Part of a small language model's weights.
Size: 16 layers, width 192, 3 heads of 64, MLP 768 SwiGLU, 10.5M parameters.
Each number is 200 + 20 x the weight over its row's rms, rounded and kept within 0 to 999. Layers, rows and columns count from 0. The size before them is the row's rms in percent of the matrix's.

# layer 5 MLP down (transposed), 768x192, rms 0.0416, rows 95-119, columns 96-191
091,210,216,210,224,207,217,176,161,214,208,208,243,213,217,193,249,223,224,190,220,189,202,183,193,208,188,211,200,239,194,207,196,215,178,212,180,205,211,224,190,204,197,222,205,193,175,178,219,206,163,193,182,218,206,183,212,188,164,209,189,215,215,185,177,172,176,239,181,224,183,196,164,236,247,192,180,195,224,200,192,232,218,201,176,198,191,224,210,162,197,198,212,239,174,204,188
110,197,177,219,210,200,178,194,190,169,188,215,198,202,183,189,186,161,232,155,210,200,191,170,222,212,207,216,185,224,162,190,218,219,215,186,193,221,209,197,216,204,178,200,238,182,187,194,229,178,165,201,196,188,250,212,180,171,192,180,205,203,261,183,236,199,187,171,202,196,213,216,230,187,203,195,177,216,167,218,181,217,167,260,177,190,195,192,200,210,181,179,232,197,172,213,211
093,198,221,225,192,218,215,198,235,216,232,185,211,230,179,212,201,200,231,178,185,210,172,195,190,202,206,220,193,200,179,203,197,206,215,206,176,230,194,207,187,206,244,189,205,175,158,205,231,208,210,165,193,194,201,154,188,236,195,199,184,202,202,216,189,198,232,174,210,212,189,202,198,165,188,205,215,202,188,190,214,188,244,215,203,214,168,206,180,184,199,166,195,194,232,215,204
097,201,192,191,228,199,187,212,194,157,195,151,208,182,206,178,210,213,192,177,189,202,173,208,213,174,185,231,189,203,184,164,181,181,168,228,242,201,199,239,234,192,205,185,213,181,170,174,186,223,204,179,209,203,196,209,216,235,208,205,173,209,191,200,190,180,227,236,173,185,205,203,206,196,228,186,209,206,185,197,214,162,218,171,189,200,173,213,189,201,225,216,165,212,194,191,179
095,203,212,242,220,191,225,178,190,211,206,190,230,200,138,212,207,221,204,212,183,191,161,213,178,196,213,208,202,212,189,202,207,215,205,201,179,171,189,197,211,173,195,185,162,154,202,172,197,182,174,179,156,213,192,228,164,202,216,190,182,216,191,235,194,215,211,227,196,194,193,232,192,211,218,193,192,213,166,216,213,217,225,210,198,194,158,220,199,192,188,178,184,164,208,206,194
095,200,236,201,193,220,198,245,219,208,220,216,231,219,207,215,208,196,192,207,227,197,197,187,190,212,241,202,187,180,188,218,208,215,220,198,172,224,210,229,189,186,197,185,196,213,196,170,209,171,205,158,164,191,190,201,197,206,206,218,181,198,227,212,212,165,198,150,173,153,167,211,193,203,186,194,167,216,224,219,202,228,192,183,210,186,178,210,164,193,210,197,238,239,227,190,225
111,187,188,209,191,198,218,219,185,185,219,180,185,185,227,139,202,244,234,185,172,160,206,208,211,206,201,170,166,190,200,175,209,192,192,222,191,185,191,189,217,223,170,227,200,249,200,213,183,190,224,171,218,198,156,219,222,197,183,203,203,217,207,219,192,211,211,216,180,200,159,242,201,175,214,208,219,210,192,185,174,195,204,232,194,222,201,241,206,174,195,210,207,238,202,195,195
094,223,203,183,195,210,231,172,189,174,239,189,215,212,233,200,175,195,170,211,189,210,208,209,178,220,226,210,173,233,190,231,191,226,182,195,206,201,209,167,182,207,204,197,204,193,207,223,235,217,210,195,217,208,182,188,205,210,220,254,187,203,177,196,189,180,159,179,245,188,207,208,195,201,188,171,216,183,212,175,214,200,210,197,175,187,200,195,197,213,208,193,227,202,242,186,190
095,172,216,207,182,221,186,196,193,195,205,192,205,167,173,186,171,210,225,202,223,231,230,205,172,218,223,219,172,190,197,201,230,206,205,207,197,210,204,197,214,222,201,208,223,149,216,224,178,206,223,193,225,217,196,173,201,222,229,208,216,195,211,195,175,186,175,205,177,195,237,158,166,216,213,186,196,185,199,190,178,208,219,188,199,197,221,200,204,214,171,184,214,202,202,196,177
096,217,214,171,201,187,217,218,197,203,209,148,172,177,204,192,202,201,168,179,202,213,226,211,177,213,190,194,182,252,160,208,226,176,228,188,201,190,223,169,189,205,238,195,173,201,215,197,196,206,209,189,222,203,214,246,219,192,201,194,206,225,209,217,205,163,222,183,236,205,200,169,195,239,200,213,213,226,173,221,188,169,186,241,162,162,186,189,168,209,214,192,183,217,202,170,177
093,224,190,177,170,195,204,172,190,200,196,192,210,197,248,219,189,204,205,190,205,194,196,200,226,211,202,202,219,199,188,183,192,211,190,196,159,184,191,214,202,225,242,214,204,217,193,187,193,223,191,200,247,189,191,198,203,216,190,208,176,181,235,194,159,188,210,220,174,243,193,223,245,206,200,188,179,236,225,210,196,202,194,223,198,198,247,183,197,193,204,202,228,221,207,218,223
100,201,171,181,185,206,206,178,201,197,164,187,193,210,178,159,191,185,205,196,203,177,232,215,211,201,238,213,204,228,201,182,195,176,184,177,191,195,211,172,182,202,187,200,214,232,203,169,144,186,189,183,194,238,221,186,202,213,183,236,177,185,191,231,217,202,209,186,244,196,173,240,186,210,199,201,192,206,210,236,239,189,218,235,165,191,213,230,211,183,186,194,171,161,231,212,186
110,182,194,146,195,193,212,248,204,200,178,188,199,223,180,176,166,189,194,212,205,215,219,189,210,196,198,188,162,214,201,212,207,200,208,212,215,196,200,215,216,204,177,154,226,168,233,197,184,189,223,207,195,190,188,153,210,210,194,195,206,218,208,186,173,205,207,154,177,206,230,220,211,218,171,173,213,194,208,236,195,183,214,157,194,184,182,215,188,207,223,209,207,186,211,243,255
092,221,222,225,183,171,168,154,222,228,253,208,217,195,172,207,251,181,215,185,200,199,186,221,185,173,215,199,181,206,153,220,186,191,172,212,203,218,224,203,180,233,220,186,184,209,200,202,208,222,169,198,191,212,195,218,217,185,210,212,198,206,195,177,229,181,227,169,217,170,220,199,206,172,208,215,201,204,215,160,187,222,172,216,211,224,203,183,200,160,202,189,200,218,200,173,163
111,215,208,157,186,197,196,181,246,241,198,185,202,227,236,223,187,199,169,195,229,188,245,190,212,229,214,172,198,194,178,162,171,222,225,203,226,206,216,213,203,214,224,214,230,161,172,254,190,224,208,198,214,175,196,194,181,221,163,192,213,173,192,209,222,208,178,176,230,190,198,169,198,198,176,190,176,188,209,171,214,215,209,177,211,215,211,205,230,215,195,191,184,213,211,170,220
102,196,219,223,146,225,213,201,225,196,234,181,184,208,210,175,205,207,225,168,211,189,196,229,209,236,199,207,224,197,213,219,213,187,165,187,188,209,171,210,184,178,196,254,197,220,179,208,208,185,214,247,190,223,203,241,195,199,195,208,181,187,178,162,213,180,224,195,182,183,219,181,221,196,202,182,173,239,209,204,205,221,199,200,229,204,186,203,218,196,189,214,227,234,162,227,186
102,175,210,232,159,222,211,179,216,201,203,148,207,261,197,178,194,183,219,200,221,201,217,209,135,230,227,178,201,180,187,203,182,209,178,210,156,200,216,203,162,198,224,226,171,211,197,197,196,192,170,214,195,175,193,178,194,191,171,166,206,233,213,187,198,186,206,224,215,214,192,203,190,196,210,189,190,204,195,165,207,165,201,204,229,204,186,212,169,202,223,184,193,205,204,185,198
084,232,228,209,197,211,216,209,203,189,203,179,169,204,243,222,222,190,187,215,200,223,220,199,184,201,200,200,192,200,215,183,192,224,180,215,192,201,226,201,177,171,185,188,196,175,179,176,189,198,209,154,176,192,207,211,177,195,191,188,224,194,238,192,189,177,238,164,184,191,199,205,220,213,183,187,190,172,221,170,191,209,210,222,200,194,198,189,149,189,201,178,194,179,183,194,181
104,232,217,194,207,207,205,186,195,183,249,183,181,199,190,201,184,225,190,186,209,181,214,194,195,227,156,209,190,225,199,209,234,218,217,186,207,205,199,219,213,239,245,186,192,224,163,222,196,208,202,172,176,189,181,224,202,207,194,226,186,232,224,168,176,171,181,203,185,212,176,197,239,182,176,242,187,188,206,224,236,168,214,221,204,189,200,190,188,171,160,198,211,236,196,237,206
094,185,173,201,191,252,189,185,230,186,202,208,219,212,202,191,185,188,199,199,215,203,185,205,204,257,164,218,207,195,198,203,187,216,200,229,177,196,200,192,194,265,194,201,209,212,201,187,191,203,215,201,190,195,175,183,168,231,207,216,172,235,183,205,173,209,224,220,218,224,206,180,189,190,212,188,184,224,242,185,180,190,202,202,198,221,202,230,210,197,219,200,216,202,196,213,203
104,225,189,212,191,205,203,196,187,186,169,200,163,199,206,186,203,201,235,231,197,188,181,203,210,212,188,141,212,231,202,201,184,198,213,208,259,200,193,195,208,180,193,193,179,183,188,194,169,218,208,191,203,205,189,215,220,216,222,199,218,175,181,158,188,159,229,251,211,187,162,207,209,190,229,204,190,184,220,205,200,196,224,204,231,203,223,211,172,228,181,217,185,224,195,179,183
095,180,221,228,200,197,220,217,192,167,177,223,211,217,175,195,178,186,185,174,238,210,183,192,176,199,183,186,172,207,201,190,198,207,164,205,209,224,226,194,187,167,180,215,204,195,213,211,172,174,218,199,189,218,214,177,233,237,208,185,225,191,203,199,218,208,200,172,209,159,202,194,197,188,171,230,177,201,194,232,200,218,210,205,205,196,168,218,210,178,202,203,208,179,230,202,206
113,196,185,184,195,170,210,164,175,208,204,238,187,204,181,215,193,217,238,178,189,207,211,218,216,205,234,207,172,165,204,180,172,183,198,213,197,216,208,200,194,192,218,211,185,220,141,241,230,195,224,170,205,202,214,218,240,207,211,233,202,190,199,161,176,194,185,221,230,205,200,220,218,193,184,212,214,205,186,187,180,187,187,197,229,184,186,213,187,219,206,221,193,176,188,195,201
107,183,166,163,190,210,222,192,208,210,196,213,203,180,180,217,174,176,180,201,199,268,217,216,242,174,213,161,192,202,201,218,177,182,202,229,190,155,212,192,227,200,204,183,214,187,185,211,183,183,215,208,205,238,203,197,201,185,235,218,199,217,222,212,188,180,191,167,185,197,201,207,217,158,175,204,206,165,187,214,174,165,184,218,177,198,188,158,188,182,191,218,169,209,219,221,213
105,188,209,185,255,211,192,166,159,229,185,233,176,218,194,217,187,217,204,218,164,177,183,187,186,207,203,211,185,160,193,196,204,231,192,177,196,197,188,186,192,186,196,233,220,166,210,221,224,181,186,217,204,202,191,193,182,155,204,224,187,194,209,208,248,206,196,236,217,257,224,206,203,216,178,187,189,167,238,202,213,201,215,192,195,191,191,194,211,228,215,213,202,213,178,228,175
# layer 5 MLP gate, 768x192, rms 0.185, rows 96-119, columns 96-191
110,237,188,224,177,185,198,219,187,219,215,165,164,199,209,196,165,204,175,227,211,181,221,196,179,227,167,249,195,167,253,203,214,235,206,180,233,219,190,190,191,216,197,210,145,239,190,195,221,181,195,202,192,179,194,208,195,186,232,196,228,227,176,215,208,162,232,206,196,204,216,242,190,201,219,229,226,193,202,203,220,216,186,184,195,199,193,195,201,221,177,215,181,203,171,224,192
097,179,197,211,211,185,165,205,209,196,200,250,214,185,203,220,209,216,179,220,192,262,235,222,166,183,223,193,203,224,197,193,175,212,208,204,201,197,197,212,189,186,198,207,203,174,187,197,196,182,239,188,212,180,215,188,216,207,202,221,195,225,193,208,244,218,223,218,212,168,215,180,191,189,229,207,177,189,182,222,193,216,228,207,206,205,207,192,172,181,184,209,216,188,226,210,190
096,179,267,179,212,174,240,204,194,242,201,200,200,213,216,199,216,215,194,177,225,190,178,210,221,198,206,209,212,183,198,167,226,207,177,217,190,171,181,203,192,196,181,193,182,171,201,198,186,212,223,183,162,238,227,190,207,201,143,222,175,218,225,239,221,179,230,218,204,168,203,240,229,208,165,230,195,207,209,203,213,194,197,244,194,194,187,167,219,223,179,216,182,241,246,176,206
096,231,244,227,182,208,216,202,148,191,195,193,241,185,190,164,180,204,226,201,235,168,166,196,206,195,179,212,205,206,175,209,212,175,212,195,199,197,204,201,196,220,191,189,190,225,192,229,192,222,206,205,197,204,187,177,190,215,193,192,158,197,246,216,179,229,196,172,200,212,231,165,217,165,210,181,199,183,178,198,212,213,190,230,194,219,204,183,184,184,217,183,187,224,219,189,206
090,221,218,195,242,210,236,192,185,181,178,199,205,173,216,216,202,214,189,198,207,205,205,218,194,197,188,193,190,239,175,223,209,205,200,185,170,169,146,218,220,199,201,193,217,188,186,191,182,205,215,165,170,184,185,191,193,212,225,181,188,181,208,192,193,213,201,169,239,177,176,206,225,221,177,146,201,233,198,182,167,198,194,153,191,216,177,213,211,214,187,189,207,220,204,180,189
114,208,201,229,185,217,215,218,203,217,167,209,188,173,218,180,237,205,168,183,177,218,265,200,240,209,191,214,228,201,213,192,171,193,198,210,192,165,237,209,197,218,146,239,196,216,218,220,231,199,180,168,168,197,196,188,218,195,163,199,207,212,200,193,172,185,216,207,178,189,216,195,221,230,194,207,226,176,205,239,189,200,198,220,164,217,222,208,193,201,180,205,194,191,193,201,217
090,204,186,218,175,194,207,157,167,184,145,217,222,222,171,240,197,232,195,215,196,207,202,223,211,223,192,247,196,185,202,179,188,214,201,211,229,207,180,194,198,230,194,166,210,195,201,189,221,181,215,207,211,209,193,213,206,200,230,251,189,191,193,182,189,176,157,190,217,199,191,204,210,252,175,202,198,219,200,205,217,203,172,180,180,170,192,195,215,216,215,228,177,190,191,203,217
102,167,237,217,201,161,204,237,218,198,218,200,184,232,214,209,192,168,189,204,224,188,210,220,184,220,205,166,209,200,218,187,194,229,184,214,193,180,228,184,213,203,206,194,206,204,181,203,178,229,162,182,246,186,209,212,186,191,193,194,171,185,186,210,223,203,188,218,166,239,219,206,205,170,198,226,203,171,183,205,208,181,190,214,184,199,225,203,208,168,203,233,205,175,182,223,207
099,190,164,214,182,173,188,190,204,247,178,156,221,213,211,192,195,181,190,222,214,173,214,199,189,220,204,204,222,225,198,194,210,154,207,206,158,195,215,205,213,177,165,175,209,178,188,193,198,182,224,211,189,180,247,197,227,184,192,195,229,196,205,201,197,231,218,199,192,196,202,195,188,195,171,214,201,182,223,180,182,196,218,179,193,189,170,184,201,210,203,184,224,168,193,212,167
095,231,185,171,178,187,192,234,227,187,199,203,179,214,194,158,209,198,159,168,175,186,185,160,208,213,148,209,211,185,232,199,198,198,210,216,192,213,185,214,198,221,185,169,232,220,220,170,245,207,194,214,211,205,199,208,213,236,193,225,230,186,192,221,203,169,169,179,187,198,204,191,202,185,218,184,205,212,203,187,153,179,190,247,212,186,185,223,185,183,215,202,187,176,191,159,191
099,164,234,205,214,198,209,207,191,205,227,218,205,204,178,176,182,196,225,197,205,200,192,215,191,215,205,218,178,240,227,224,190,198,218,174,192,199,205,178,145,198,223,212,217,169,215,214,217,230,200,167,202,197,183,221,229,172,209,215,180,216,200,199,191,184,189,222,180,200,236,205,214,226,216,217,214,161,214,178,180,202,198,188,180,180,155,191,197,202,198,205,207,209,190,221,205
104,231,225,188,191,180,188,216,174,212,203,164,211,210,209,186,195,179,220,257,213,205,200,202,187,168,191,206,198,238,195,210,175,171,164,242,200,215,202,218,195,169,193,165,190,163,207,211,209,203,188,210,193,194,224,173,197,215,213,198,222,183,198,214,166,201,206,184,225,191,229,223,231,219,160,220,190,204,192,227,217,178,208,165,226,203,201,195,206,219,195,198,204,168,199,239,193
089,148,205,208,203,212,205,237,181,225,165,190,227,203,170,193,210,218,186,180,189,188,207,179,176,192,202,200,179,204,195,203,186,157,189,214,188,197,221,184,185,210,185,181,176,171,188,238,197,237,166,210,206,212,222,193,212,210,218,165,192,217,223,222,204,199,181,181,183,206,189,189,203,201,170,245,194,189,182,227,221,184,200,208,166,167,231,242,139,202,217,173,184,176,192,235,215
116,226,210,203,188,195,228,228,151,220,196,185,223,171,150,188,225,214,194,186,178,223,212,185,210,199,215,233,212,161,253,226,184,186,192,211,206,153,249,198,189,210,226,196,194,226,196,212,239,211,236,164,196,195,177,249,191,195,211,220,205,221,203,193,202,211,204,176,184,143,227,193,163,221,189,220,197,206,229,208,188,188,205,180,171,222,205,187,204,203,171,193,212,207,209,206,192
100,169,215,182,216,198,188,192,208,203,177,232,205,198,187,219,206,248,197,214,208,208,224,200,218,139,179,209,197,233,206,184,166,220,172,208,206,179,205,205,159,199,211,181,197,215,197,249,178,239,213,199,196,193,149,230,179,201,174,227,179,213,185,219,201,235,187,192,198,196,198,207,232,198,193,205,214,173,162,203,242,196,194,231,162,204,199,218,202,204,189,211,205,173,232,224,232
101,217,159,232,170,207,216,184,205,210,196,203,222,212,221,205,213,182,242,197,204,215,209,212,195,166,195,192,226,215,238,218,238,202,207,197,176,213,221,168,182,212,191,194,179,190,223,183,205,181,189,228,224,212,176,196,223,196,201,174,217,206,218,186,199,196,245,190,176,180,185,216,195,184,209,227,211,185,204,204,206,213,203,171,215,172,214,158,172,199,184,225,219,187,167,184,201
085,205,211,208,197,217,188,185,197,189,193,201,241,230,198,224,191,149,221,184,223,212,214,203,200,254,175,191,218,208,205,198,230,182,202,212,190,207,185,173,219,199,199,219,204,165,209,199,188,185,221,215,246,184,185,194,194,225,230,192,177,201,197,208,256,200,202,180,207,162,231,155,219,215,210,206,192,218,214,242,181,167,180,209,198,217,199,164,189,185,218,212,195,188,195,209,196
103,205,178,253,201,210,176,195,195,214,199,205,181,222,224,208,200,213,216,154,228,197,185,193,183,222,223,209,201,182,203,167,194,190,156,221,197,191,208,221,237,218,206,183,182,194,203,167,187,207,193,205,190,172,187,204,203,200,208,193,190,144,192,217,189,212,234,203,183,206,181,205,197,189,233,177,176,199,194,248,229,188,188,179,185,215,188,230,214,201,190,205,233,226,206,241,225
087,207,196,174,210,185,211,227,179,241,201,189,176,201,208,202,202,225,229,178,217,177,179,185,212,203,185,203,191,238,220,212,168,179,198,200,240,227,215,153,196,161,200,221,191,208,207,161,192,186,172,170,206,201,186,212,203,197,220,196,209,222,186,181,193,211,180,202,227,200,197,208,179,194,199,202,185,187,181,226,190,203,211,175,204,174,182,181,221,198,167,231,205,221,202,193,218
100,187,187,172,222,206,193,181,216,206,231,170,191,205,232,220,220,170,174,230,200,160,192,217,207,201,173,197,188,193,198,212,202,237,184,211,207,214,220,207,194,199,240,190,195,181,190,226,211,205,196,171,207,222,205,161,202,183,221,224,213,209,173,175,194,163,189,214,212,205,208,185,223,188,229,243,178,191,155,164,195,218,196,206,207,167,234,195,176,206,207,199,188,176,180,186,200
088,182,207,218,178,199,195,216,216,206,174,207,181,193,227,188,201,180,226,190,173,183,194,194,213,194,191,180,234,185,191,182,194,226,165,193,199,211,204,207,196,174,154,219,203,227,194,172,196,216,201,210,224,232,176,237,203,172,221,216,214,150,196,175,187,203,189,196,201,192,217,213,197,185,204,182,189,198,184,195,198,201,177,217,247,226,205,195,199,225,185,215,180,218,218,150,191
114,214,208,249,189,210,192,180,223,165,173,204,195,193,206,202,197,172,211,229,224,199,189,168,204,179,167,173,205,171,185,173,189,162,193,163,207,174,190,207,209,169,196,209,166,170,204,255,211,228,196,180,186,190,185,175,198,195,203,205,180,196,198,227,189,230,221,188,197,199,188,199,215,212,183,176,186,257,199,171,201,207,214,225,181,196,229,199,207,191,162,211,204,227,170,205,191
105,208,200,204,228,199,194,212,218,215,220,225,219,171,195,231,202,192,203,219,199,192,189,207,142,218,200,226,185,189,173,207,219,199,236,191,183,218,179,211,199,225,239,188,166,192,188,204,182,203,202,214,216,188,196,204,189,197,208,204,216,221,181,214,175,213,228,188,183,189,221,248,191,236,212,236,213,209,195,199,190,213,239,195,203,218,194,192,229,211,168,194,197,200,174,154,179
100,181,175,212,195,148,235,196,184,205,198,189,213,174,208,204,223,188,227,175,202,198,183,223,231,243,187,196,203,156,185,193,230,212,214,194,202,160,178,222,227,214,190,210,178,176,184,176,209,222,222,198,210,186,190,190,181,204,203,209,196,207,213,185,206,171,184,180,205,205,218,253,207,171,189,172,180,170,221,220,205,195,217,218,186,214,218,167,185,201,186,207,199,212,196,177,191
# layer 5 MLP up, 768x192, rms 0.175, rows 96-119, columns 96-191
109,204,206,186,191,193,210,224,156,222,216,200,218,225,224,191,186,190,200,177,215,206,150,224,208,196,209,202,179,224,211,154,199,223,218,182,187,212,206,182,199,198,214,197,196,197,214,174,183,239,196,217,221,237,181,178,209,170,223,226,225,192,188,196,181,201,218,199,179,204,195,227,180,214,247,234,202,164,247,237,197,201,211,213,225,211,206,200,196,212,205,199,214,172,209,210,180
094,212,198,220,197,224,170,173,215,216,198,204,194,201,222,176,216,209,201,215,185,215,211,170,153,191,225,161,174,223,181,188,178,207,217,210,203,189,168,198,219,190,198,215,185,183,187,217,164,187,171,221,187,179,202,199,172,213,189,211,219,190,198,175,170,229,178,166,246,182,228,194,193,188,213,205,191,210,190,213,227,220,209,200,196,185,213,230,198,199,219,199,177,207,220,203,229
098,175,198,170,174,191,190,124,213,200,224,194,198,197,215,210,191,212,205,191,175,220,228,192,167,214,194,192,237,220,207,204,207,213,200,184,145,180,183,199,206,178,151,192,209,239,211,200,209,198,186,200,180,222,199,216,224,179,199,217,221,192,178,173,202,197,216,225,191,230,205,184,222,239,202,216,209,190,213,163,202,201,179,209,211,189,216,243,200,215,219,179,179,229,207,218,157
108,228,206,223,220,212,205,203,213,207,225,191,213,236,212,208,176,224,230,225,199,207,220,207,191,193,193,180,217,174,195,205,209,192,170,157,199,206,205,216,196,210,188,196,181,238,181,199,208,227,219,184,211,204,184,213,188,209,194,236,196,191,198,208,169,216,207,165,208,210,234,219,231,213,220,203,187,209,189,210,206,184,187,218,162,224,241,212,230,234,217,196,200,214,162,228,204
087,220,220,225,219,200,209,187,198,246,181,198,208,183,224,156,206,224,159,166,223,204,240,231,192,225,246,193,168,212,192,160,189,174,188,192,202,172,163,213,214,207,228,212,180,190,183,223,181,218,218,201,208,226,229,157,192,195,179,191,206,190,211,197,216,201,185,207,194,161,181,172,197,178,221,192,209,188,177,189,188,166,167,221,210,233,198,242,179,201,177,202,210,171,206,184,177
116,162,166,183,202,198,186,220,182,180,200,212,191,183,224,212,211,207,233,217,216,223,208,226,225,218,198,226,225,189,216,225,217,215,189,192,207,180,213,180,182,195,208,209,221,234,213,212,199,210,173,137,197,207,166,225,197,199,196,194,209,180,177,202,220,171,218,245,212,189,148,199,157,208,206,164,204,217,204,179,201,171,191,209,196,214,176,191,208,184,206,219,238,183,177,195,222
097,215,221,203,224,210,186,232,249,224,231,191,191,193,201,163,227,219,189,200,208,183,201,175,182,204,186,163,212,199,196,210,207,206,172,171,190,211,225,203,189,222,189,241,194,184,178,205,178,238,222,214,209,196,215,187,224,206,188,212,214,200,202,194,212,216,191,190,198,206,177,219,190,150,151,195,193,207,230,181,180,188,172,205,205,233,193,216,182,169,195,195,248,228,241,222,228
103,183,202,231,218,226,207,182,188,221,185,214,201,222,184,185,211,228,184,220,193,224,221,199,198,210,175,186,220,216,159,222,161,205,192,210,167,229,177,209,206,197,205,167,170,199,207,172,173,198,188,182,188,183,186,157,239,202,183,180,228,205,210,211,229,190,178,184,207,234,199,209,170,242,191,221,194,193,198,235,188,200,196,227,210,228,234,183,196,191,204,185,201,185,223,198,206
099,176,244,213,231,197,192,233,199,150,180,208,190,189,201,194,163,170,187,199,185,187,198,196,227,189,197,163,183,217,221,194,197,198,180,220,185,177,247,201,203,182,188,208,207,192,197,215,187,205,228,181,192,198,227,191,179,210,191,191,213,232,196,244,184,208,212,195,209,215,178,221,182,193,170,176,187,209,206,179,196,168,175,229,243,235,187,208,188,202,201,141,210,197,229,217,198
094,209,214,184,191,194,215,211,149,183,173,164,193,207,176,237,209,197,164,216,229,173,206,166,225,220,197,200,208,197,241,224,212,198,179,224,177,216,211,190,185,225,212,197,197,189,201,184,197,194,192,226,204,205,160,185,199,189,198,224,168,225,174,210,200,194,198,191,211,223,246,180,158,215,214,205,207,211,208,214,186,175,188,217,223,210,163,212,190,237,191,184,212,216,217,192,177
102,149,222,203,175,211,184,188,248,192,195,189,166,211,194,231,217,218,206,203,225,193,204,163,201,190,185,198,206,194,203,222,171,195,207,179,210,155,218,218,219,185,173,201,234,209,237,198,195,197,188,200,175,202,208,184,204,212,220,181,216,209,193,180,210,229,221,214,203,216,225,212,230,209,222,206,207,204,203,191,186,185,166,203,201,237,207,192,152,208,173,171,163,238,223,199,211
104,192,182,169,204,201,212,237,175,213,184,205,208,220,213,186,209,168,206,212,197,211,207,238,182,164,221,177,218,209,232,172,212,191,175,196,223,218,212,203,219,245,212,203,177,189,189,212,182,202,198,189,197,215,229,200,176,183,183,196,213,192,175,197,195,152,217,199,162,194,203,198,188,242,193,203,223,228,181,205,231,191,193,211,191,172,224,219,219,168,189,202,247,197,216,202,222
091,188,221,185,194,194,182,201,175,185,194,192,201,211,223,202,174,220,203,213,204,206,228,173,231,215,204,214,220,215,174,189,188,204,205,214,222,201,186,223,229,175,227,216,217,216,213,202,179,183,243,182,226,178,225,195,189,168,203,219,202,168,189,202,199,236,217,218,225,186,193,216,210,198,221,184,219,202,215,204,150,217,181,236,221,197,166,223,232,230,170,213,213,163,199,220,210
111,191,202,219,190,190,218,177,210,179,164,207,196,165,169,239,173,192,234,206,198,196,187,189,196,141,201,181,221,211,207,184,216,198,202,230,204,211,252,193,200,198,187,184,198,205,217,175,206,199,178,208,206,199,223,184,184,242,225,201,180,191,200,238,195,201,184,211,163,202,184,222,208,203,223,187,191,193,221,184,193,236,203,197,183,197,189,234,211,204,210,232,221,205,211,213,204
096,214,228,200,207,212,212,234,177,198,204,174,199,194,195,179,224,187,189,191,202,193,157,197,217,209,193,203,200,174,229,195,189,210,181,193,171,219,187,183,183,229,204,195,197,182,188,182,209,211,187,205,206,202,168,165,201,172,198,203,186,192,191,198,218,180,180,196,185,217,224,184,220,205,183,249,188,203,222,190,237,232,211,212,224,168,236,143,183,199,220,253,201,210,175,228,232
102,224,183,219,197,213,180,188,215,202,202,196,203,205,177,205,189,202,203,203,210,194,202,169,201,167,176,202,186,197,177,177,210,218,200,212,257,196,188,197,236,171,167,184,231,187,202,176,188,191,203,166,210,183,188,152,211,218,193,186,220,181,180,189,190,180,154,209,205,222,197,190,160,180,213,179,191,191,177,201,221,223,184,170,165,191,235,223,229,225,191,190,209,215,171,184,205
058,241,205,215,191,194,239,181,206,189,200,194,185,205,195,178,192,253,182,189,163,220,225,202,222,164,237,212,183,189,199,190,173,199,197,202,200,190,211,207,158,174,182,192,206,242,187,174,213,206,210,175,195,198,210,217,214,186,172,204,208,204,233,179,172,181,184,219,170,221,167,226,202,192,179,194,200,169,185,164,198,215,221,188,205,199,207,231,160,230,167,187,188,216,225,183,203
115,209,192,237,233,193,203,204,171,212,173,220,199,180,183,176,183,205,228,234,208,182,186,192,218,185,190,182,175,178,157,158,214,203,151,206,201,205,179,172,223,208,173,206,201,203,189,188,192,205,215,201,171,252,242,195,193,209,179,206,227,169,179,212,205,196,183,212,223,189,201,161,245,194,198,194,215,191,209,166,170,223,184,210,234,195,230,193,191,187,172,206,186,184,206,154,216
090,223,174,201,201,174,185,175,200,209,202,169,206,228,176,207,223,190,204,210,177,185,217,175,212,182,214,178,204,182,237,226,232,205,181,216,198,202,274,263,189,204,184,195,204,229,190,218,186,227,219,203,183,186,239,161,197,223,175,215,197,185,195,207,194,227,182,199,169,200,180,205,178,200,208,177,208,198,204,195,220,209,206,198,198,210,259,198,190,212,176,181,171,192,203,206,202
103,183,159,221,196,192,218,225,236,205,215,191,183,199,208,191,185,195,195,174,219,203,224,211,158,215,211,205,179,201,186,223,186,190,212,200,155,191,207,209,194,196,197,215,210,213,195,196,188,162,171,210,190,237,172,206,185,195,186,199,164,200,224,207,175,180,191,185,193,176,191,216,157,224,220,197,222,207,196,223,215,210,149,212,181,184,173,214,202,200,219,194,240,204,259,202,173
096,184,206,163,157,234,198,177,180,178,218,250,177,175,199,203,190,210,187,194,198,173,209,172,176,190,169,264,172,199,185,178,241,199,198,201,220,194,214,185,222,163,169,171,206,188,208,211,202,201,193,202,199,208,208,192,242,209,178,198,218,206,193,183,203,202,215,240,199,207,189,190,178,219,196,233,220,178,182,181,220,195,187,196,182,196,210,197,223,185,211,210,197,210,208,154,198
114,190,198,175,198,195,193,185,198,204,203,170,194,168,220,172,172,167,213,208,191,194,203,196,194,234,208,153,186,211,204,193,194,196,183,200,218,197,214,249,229,169,218,235,202,219,193,216,183,189,182,176,158,196,201,196,200,202,172,222,196,211,237,195,192,219,186,199,171,201,196,189,212,175,177,192,174,214,207,207,169,195,172,217,226,204,186,199,203,212,222,254,187,207,187,166,157
098,191,212,194,189,209,211,169,205,192,162,185,207,152,211,162,204,197,186,174,218,197,202,217,216,136,197,166,201,178,191,190,170,196,196,195,205,223,198,211,184,219,183,201,190,232,221,216,183,202,188,192,204,195,165,177,151,199,216,232,218,198,189,163,183,218,204,207,215,182,183,228,196,210,224,202,206,205,215,183,233,203,197,209,213,168,210,181,203,199,234,229,219,212,207,181,250
104,196,177,223,187,167,237,230,223,210,183,215,215,216,245,209,179,187,221,200,186,187,234,188,217,161,217,152,176,177,203,201,197,181,198,179,176,188,167,216,180,195,186,177,174,217,184,195,200,219,229,225,204,180,221,228,218,180,206,216,196,167,223,198,194,181,203,175,209,164,235,186,214,251,200,191,158,190,211,164,176,203,184,213,187,214,206,137,206,172,208,210,201,206,203,222,195